config = dict(
    n_head=2,
    norm_eps=1e-05,
    warmup_steps=200,
    decay_fraction=0.717,
    batch_tokens=16384,
)
Each number is 128 + 32 x the weight over its row's rms, rounded and kept within 0 to 255. Layers, rows and columns count from 0. Numbers have three digits each. The size before them is the row's rms in percent of the matrix's.

# layer 21 MLP down, 128x384, rms 0.182, rows 0-127, columns 144-191
126:110167106092114134119118131093123096158160100094126179110117133151119077136125124199100122145147134145141149140089064182099087135140148133167161
104:083151161106167198075168118091099185133089132195115166163079099107081088103187154110148094095101102123090103148150093131100106140128117060089076
103:125101163133132091079153118180104121103103178174156089123220199089134171141151144145099105128069076158164168195109107181080148166053181136131131
101:163122107169098125140145181184168117051085141135057133154093044120166173088132117129151084151107142189224056150123159123195101099107079147158179
099:106130152114155120096153096110081141153091113187143095191194154125124115144136151126157136113108113140068148139148116144097111179103108113120169
096:153104122093108144131157115150117118131120142131139157173131145132102113079158115129131100135145100072124124176090130168173122109147109138114121
102:111102209175097051143132151080125103209131117078144054108110114160138069130158110096166131138156150109129199128148144130062107133185057135134182
101:053142163125203083164123121094134152174103131086119112157099102127144133083176058128115083137089164123168133154165119125155164153164148045186124
098:064207195116119170136174088119130112144136144152100120126175211144178137137109084131187077106136129143125082191162112127140138178126140137123044
100:071110205140114123124176175067158112115135115121176085083070153164137147158139058101064188213062103120100168225143130108159147073143135123124048
111:129131163139076055134088112176106131119163165143113074134108171075114154169087165083122152144104137187134110105158098138073139162127124109117121
094:136097100166171071136113086142065169109080137132078103188139102137153172111197115100113147112137140101143125127085107150137136156151130170174087
098:114162140118153150123089070166133110133173161123119126084183154181180148114149158095133148089169064164084168108087131151072131129106119110161168
096:138119143180160141155120120119133121194087147181165167174144166207099102087130103156101117081082129106057101160191123077143097110148170131112119
103:106153143110105146115095143130087169120122146163057204111143108140190120168066146116035177119135108192134079149145130122191120136097145118128084
100:154100171156146060105111099143142117160147113130155222163087152086105091132159112154154096085198113097112126170103095164158108126129138191195142
095:165098063121134109100076132084132126163079090169119099090122054133078134099164245113159097096131090147127167140160112125091063139100166134094132
108:049127137088109094162155149147065124085144089119075158151143111148124167127096147132127136079130154166142109085076171159141073169158065133110136
103:109078172133148131138167158136178106103104092135116145113078164159114171126192114126094137043226119143126194098142120096140153055140152143116132
099:088159097086071143083172130123125132125087143133103083135157090125087147121144169104154086095098103143101114054162149165153081172111112164165128
102:124100199123144043167085117113120154141103105122166152149119128133141128101112125124136107137110131127159127099137077100086216128148141201158091
108:153082145075106136144092101124175133140113113151115151164118143114123074167077145150164064143161085155038178131131161060117132065079158057133171
103:032091071149146144140148061130142107101123142127166132105166085087076153114123178144107108163126106143094176118087058132194184081099151115137124
103:097153113093115135080129143098128182081152127129164142103175078188134130099142161189130127108148058088113070085106178167088093115085182123120153
094:107113149057082108156123100127163102143071107169063089112112147098098104138121112159137143143137157133140105123129135094089166139162170152124163
104:152147076128071101137096129110167114125192117104159116155062147139173167058098090174132163146113089226107099146171140108118153183139129095138058
094:157144173119138140075089149125163123113133120141139100101092103102198153121111108109146176113132137098111145117171079151082112146120125130142163
091:113130127174103165144122129120079141123191191120061177110155078137088122121133123135130097106098091167091174132108142165150142144142135127173112
101:113149139065094118122157157121174159127133163104138151139098066107122158079168146137176104158083143094152099162103156197112122114098166107093070
102:085101142156108143116122176146077120144146113139101079108124095147118080186098136153148157105127154115103057139129139142102101090150216165111137
096:188114110172117151136148073123207137048175111149108123126090164159085138055135108133131130172178193117126069182186121179123113074151130136085163
102:117053220071161121129049162134172162107131166135142108092150143101158116098118127110125172152113145146148090149121105103118140124138108118129109
098:118169075121140138146134202131113119140142090146135125117121116115120136170111117104143161093126154100147132094142135163156106100135087131113156
099:148130121116105139105122171169150106171128116081095053148092145068091161192143162082121166142132169132134153171161117142168148177144125135179146
100:120117136140182138128180130142186172117101124159041097119136127131124107182099138165100122060114096098070162112105107137191136129090166114115106
096:113085154115097075109156108070144132138089139149138095144180113147137122194176110103101126154100134103098072109142190157055075120113157191117137
105:125167129104154115100120192104072108134076130174137121108112143136093101117195150120106146120130125127160131111194093153117208137090128099152128
099:097120166125143177133115115135092129138114152096121100070176156103177205083080146110097141171150074145091122172175157115148159123131104115197105
099:128144147121192155164133195165149137109113148145087122121142148167144188081087134128167144102127073135151131116137158136131129144052159167165063
105:179085086182135092183151163148092114119123115120100153092137081113152103151175029128163138129047178092189195134140112105193129107149088128130146
100:071183128097132170095099122044137090181133104068127117140141090156140132136148159170108108142127137102089094089107152068088144140169171107113116
098:104120126128134217089145161120109099146125134114100066129140205130109113131125128131070169141137073144089103103133135082062110099106107203150144
096:157078118124105088141102128094120105142138126142161082113206112102087114144137166143152142131160150104158104174124144128069199091112099097129137
101:106175147112122053075150188107122069165104127094126098154127173209124124071142112141124102155107078144142161125096177115132138129154171169085100
095:105100103105131166145111099182171110095158114131080150085207099172130107156097155132152115118108135109143119159121155117139103088120196176138153
098:117085128117207121133133138170103078121091101143143130199134061084094202058136152102143143166130179093109152142129075168189112097150109084133196
095:130139088103116136118131142082130153134125125159168075128103108166107139109112172127115122148158073101083174129144121095084133204048103219103107
091:110152132096153160192135109164097142093118100130085122122137073104110148124114098067172137144138106145184145149159121085184164131092149136105140
111:175114134074186087183075136109119110162120117149129166141090104120132157114148123121172107167157164153115137108209173146136054125177162088149156
095:120170132156121177164144111079099141108124163160161129125099096132129118049110075154088115109191126116066111095133110070131093108124112190097139
101:093149145095092132201097063144176113175160120123082174183106169100167110144119122123184180146131043132107141175127125148172167123137081081165115
103:152123110201146130097107137121096104211103148121133109133129052135110152119153199097063102170085161135143106165122116118082102134140120136172126
101:175117130073153113133097135177090137172133175105108130161120124106172143148114142112121124088096142127122119120169069172187106050128128092101179
100:189133064121153120215147071084153166121140127153161118158119174108140165130130104184104162109120122197169115158181111117102104137150154109135089
096:107065140153079120155136171167113096071103139148100167122207090040083120160100082166090069185151182069170123216117180105157092125134168090148102
099:126133092077200148093137119164184098131138120113113121194078097123143117122088189154107133125146150052164105089123178136012127127111112124151149
103:131130120138123130182102120122063089109152159123191156110147177059088058151115165159143161137203110119154096126148190076161176144178131156116112
094:112159096145111115124124133112168135168130132140119138088168113132121100153070127070171146168123096204115128087097078116124141176139159102113042
095:154159125042154115177049137157127096137169153114173162096110152135147169160137099112125075126138076165092128200142083191100127085130130099116112
094:142107116123128131108143085070132107122138146151132161112094127163156095104085140173107135157133130080099091133134181127040133142134176168114163
099:134168064130063161126083124113132115116115123104106104128145124155163181115162146123063168076140182135049122133123202123177149090174142098082158
099:141107085124082129171154131056154094079151107143148047130150150147086132138119082121126175101122152134122145168092101101153151133142127110186119
100:194198109150122088131094151110157143119090143110198138144137164231159110176162158156134093173089106167078103105107184174091093112149108127185097
102:069152102162143086141155108121145062144129080073153146095049158109116145073149088108130135179084131069137155117119098148052111088178236144094143
103:179161089170184118122163068079110130207086111155039163160090092113173139166071132128147121106084119177092103129170088160157126091070140119136158
092:114037100177141156097196151149165108147062140146154117124107159080165152072149122100154126112144195151158101152135097151127107125163148130128095
107:145180180076133125095143084139069168164111118126110085110141156064170082102041121141102161067133084081133105161119140135181156108123102115135126
100:128203203125096148062136106158175146172166108184066136049108150091134111127137128134143124137089127138104115073140116137141149164107119095119103
094:107129154125106130200113166146139187116105159171214135132092187192173139146173119147110086099151113085087137197153153100162098159110137061090108
103:128108117134077106096059103095142194181166132113142152160112104149121150127098069149153109164131164114142123118121056174113148092148178128134099
097:216132137153154099103135120170134098129144116121117118119129079173152177110112087111098114143131123153093138112110128134162142167115154148113124
092:154129157141135156129150163137151105138107136155127134105119232108060133095126084077077174102091088178181152122151168152139145154122118191114087
114:104082101152101116120095124089144140051139067077139172163102091213129078176098134195072105030118116135167120074138116109165088085135095128081141
092:134178163113089096103128103117157172160121117079130067166084126094115142156124184150112159119137198128149093086135111118132139151121134110148216
104:098135077132128147130084110122120085139104134164079128160163145142162141113182116147079073104099136143122152104158097125115172135128133094126140
098:128081172089128079143101116129139108101167167114136055122085182158167173110184104083055121129109145120083215080136155104116189096062164138144107
095:136112093085248201170093153105173084083135144090118106113158171108057091131129098129105107102187117158115175076029176107129096149120130135138122
104:159107105128130131112137118094114096096110102147109053135095179093126108091102147122085099115102244061141115143136147109158108113140132102128120
094:099117099106135163148122090125187174161165109137090237122206162100171134130105132096115090135103109157157166122152150065144128140128134157110147
096:092084178115038187210099122090128112138142109131098148157149130134139115176120134160085080139104149128121154081160124150054088091115087121143134
103:100172109114160110148118125148111093178087081125120125137125138065130174090149078078133181112091147180192126114108142151179111076246165105108144
103:132148180054148128103146116110174145124164090186138118160140191077157148171125136156037139113129146097144135131146137109137122161099112112092220
097:139149144107155127094130061150171034084145106152149084204145114139181103096152138133123134073129159134109168120105155075194099108155137183131119
109:114141173122109150069126194095106150175200095101170082126170049080148085117102134129127120134116112135152042071090155115144133154147148117070105
103:100125141133101162129112177140120131178127144172085186150093122113130169115149102135092201157153151138173124183128102089132217113045113159141126
097:125129158044133139146168080123141177148116121113136179123143166110157136127136126129107177122121105132163139083085122135144103147087150075100140
099:111106107114201153163123085108122095157139138123144151157162129160155133097053142172141181161141144166187154118140099119129149159082216121188071
109:126141137121207127099141088117074188142086085153126127110121082128125110150121143090125115081141067093127113161106160183182096136118171138101092
092:160126135079114141172069105090073202141090148163135140143166174123140155135139075123153134173092147145131101182118153154099133125053145130106126
097:119120101153112117134164160128153142109101134110125125121082135155074086151132155145171037105103137158146141151118142071121147080072142104179173
095:201155144189111135148176100158133122143089120109160127191097096128189106149122089144226074086104154159122108103105132163122173151141106127146117
098:159194102101119163159168174149122117083084138135132159120132165145084119148124090153112131123102132099097090129120065133211134116144115082103145
095:150116140087094152107168200127139127106152131152135134093136104184130138105102099088108143108163111069086146152093130143155182154094155136111119
103:120103107227133131133164129129134098089131106115143119082097045173100117140149119119100121146088091114119112131086136148114098089187173169147130
095:172158100129115123101130100121111130118092203111049151122143137106082074132138157154126173104095099125117146137169134082075036114077113166118130
099:120030156102121127146111111118133194167128123160127061171082136103148157145108048086138184135118106143120135155077156126128148124112136150160130
101:136119142090130140105133104123156117141130100095117162148113205151059084127140158115198182105122114130196128086122160163155116105160100063166166
099:096187117116108151137155071121122090109131137164170164124125158129195135121086136119120183104109106137134123114099113115171194130138119094177073
097:152138123115143131164142098128075118085201157159146168129092080129108147075128088121175099099088134152115127126138157092105135139153121118104103
101:112111118157115131139141087113187128146132149156119089150172152134109132102111095114107108129035111099165090151144168123073151126146100141131112
097:166104113151099161170072129173119127142128132130133100134134179180105114134083118191168132148124105086132206067136142115073149138133104130214129
102:126126148119101081118111133129098157146050092151073171167176149110081151101174098136129121100105141135116116117094133160178137096080120096150172
095:161118111117126128109143143067160044107143122106081118131089079172147160107111173181120126127101122088132119061091118125085151199140198097135136
101:127118187131168149112068187138142175162126137127088181081062185093163165185154156122155062102155116106159120179099087158115109176123109153111128
093:135104103110151158159131085166159122109100139117150130122127128094119209052133135092107157121138171104145160125138110153125153138140139096113106
109:132118108134144106191047163138116173114066143151089070086120129157139144128136094152076060109113129134166107102069112141111152124121103098101115
099:169105120121149154098118070100144094037153156131136139135169158127177131109157105157123135088119099077111136209072185168105105154169112108124120
102:114143112159097112121190156107147133099100190160052156163131145143167158173129116080097074123138042148155122105070179168180126057202131127104091
095:190130233170181145082104122115164116183163178131116098138157161096142079137059168172091184168170150179125084115186203103103100116166152137139113
096:098151160178146111118125102091138108132173080092135139110080102141178093133138111117088117176190125159133113132131130150184193125108173104139125
105:073052066096149061105162135126149172157105160128143131091161126109120156118147104149172134142147100163122122146126179111115092078096112131168142
100:120149104121077123096104133153143127179140145139176078164123148109145154164141099108129117132149179105118128076071086144114131173078076137114116
107:173158145129133127128164143134139099062151133110111108074075115137139107123160140147139090178114199130129147109106136110085178112169150138102187
100:115165110155124105141132134151123117101099131115100125151158058072141076067108172131139108153109134091197103139097121118117142109117141155138101
100:076170179162126147122169093106103145121077130125192004122154098121093167092105161175183150167077149141151139134080140159178129104125036121126113
097:172142155157165155151140150139165134145158179124121141139133103113141113102113155141156095107142173125149090116178226185121129083170108123162156
102:080162127137105130084209178076115130143120117101139098127152140162130107147078141094161179126129140208142062110137145095125154101117141174077143
098:142129193122179115129127172122117117162192152116102123125147108098138069165070104064130189121105129096095184137137167101112137153138107186092123
106:118095119189130134103154095138168102085126112137175090093130121100154129155104114155139170078139112182175134193062155123160076148128150135102137
095:167104117154130123122079145097063130104118144170169107122139128126083070119125123108162063110187135107130090155174180161221117140147154184148141
106:145148137107184135138158123198162141099153103168142161109126135177137133082123150111102151130094164121118153128105098165062105135135143151143113
097:107134147146167147116109150140172145170140170149068163144070146126108061162115125143131155086059116205121165103096143115118148105199125160157133
102:097150149135094166153123083158158090134169100122152069110082111167166129130125106133139161109108158104067111197130139114142075156129128115110143
096:106095148148157091140122161057108143079132159167107155082176122173078113139063182084112151134182147130104135125059140096120060133132114109076072
097:099085113165114153107157125129157143160120128127136106073110144133052116054059188156125112115089160118141069101167147124090100116135154074179148
100:121107106120084156088099103119179174125146147140092147100120133142106144121128159146157146136203091110089095133127136157144118151125128087153128
100:141100149143173107089142126146160148157125092102115058168137082152089122166101103161180096159118056129159129035123158107133176126141089187042053
103:152183098081099086082096219057156123090117089127132101120117066141073141108093137115103142142071166084109141071123106129132128159099108150166111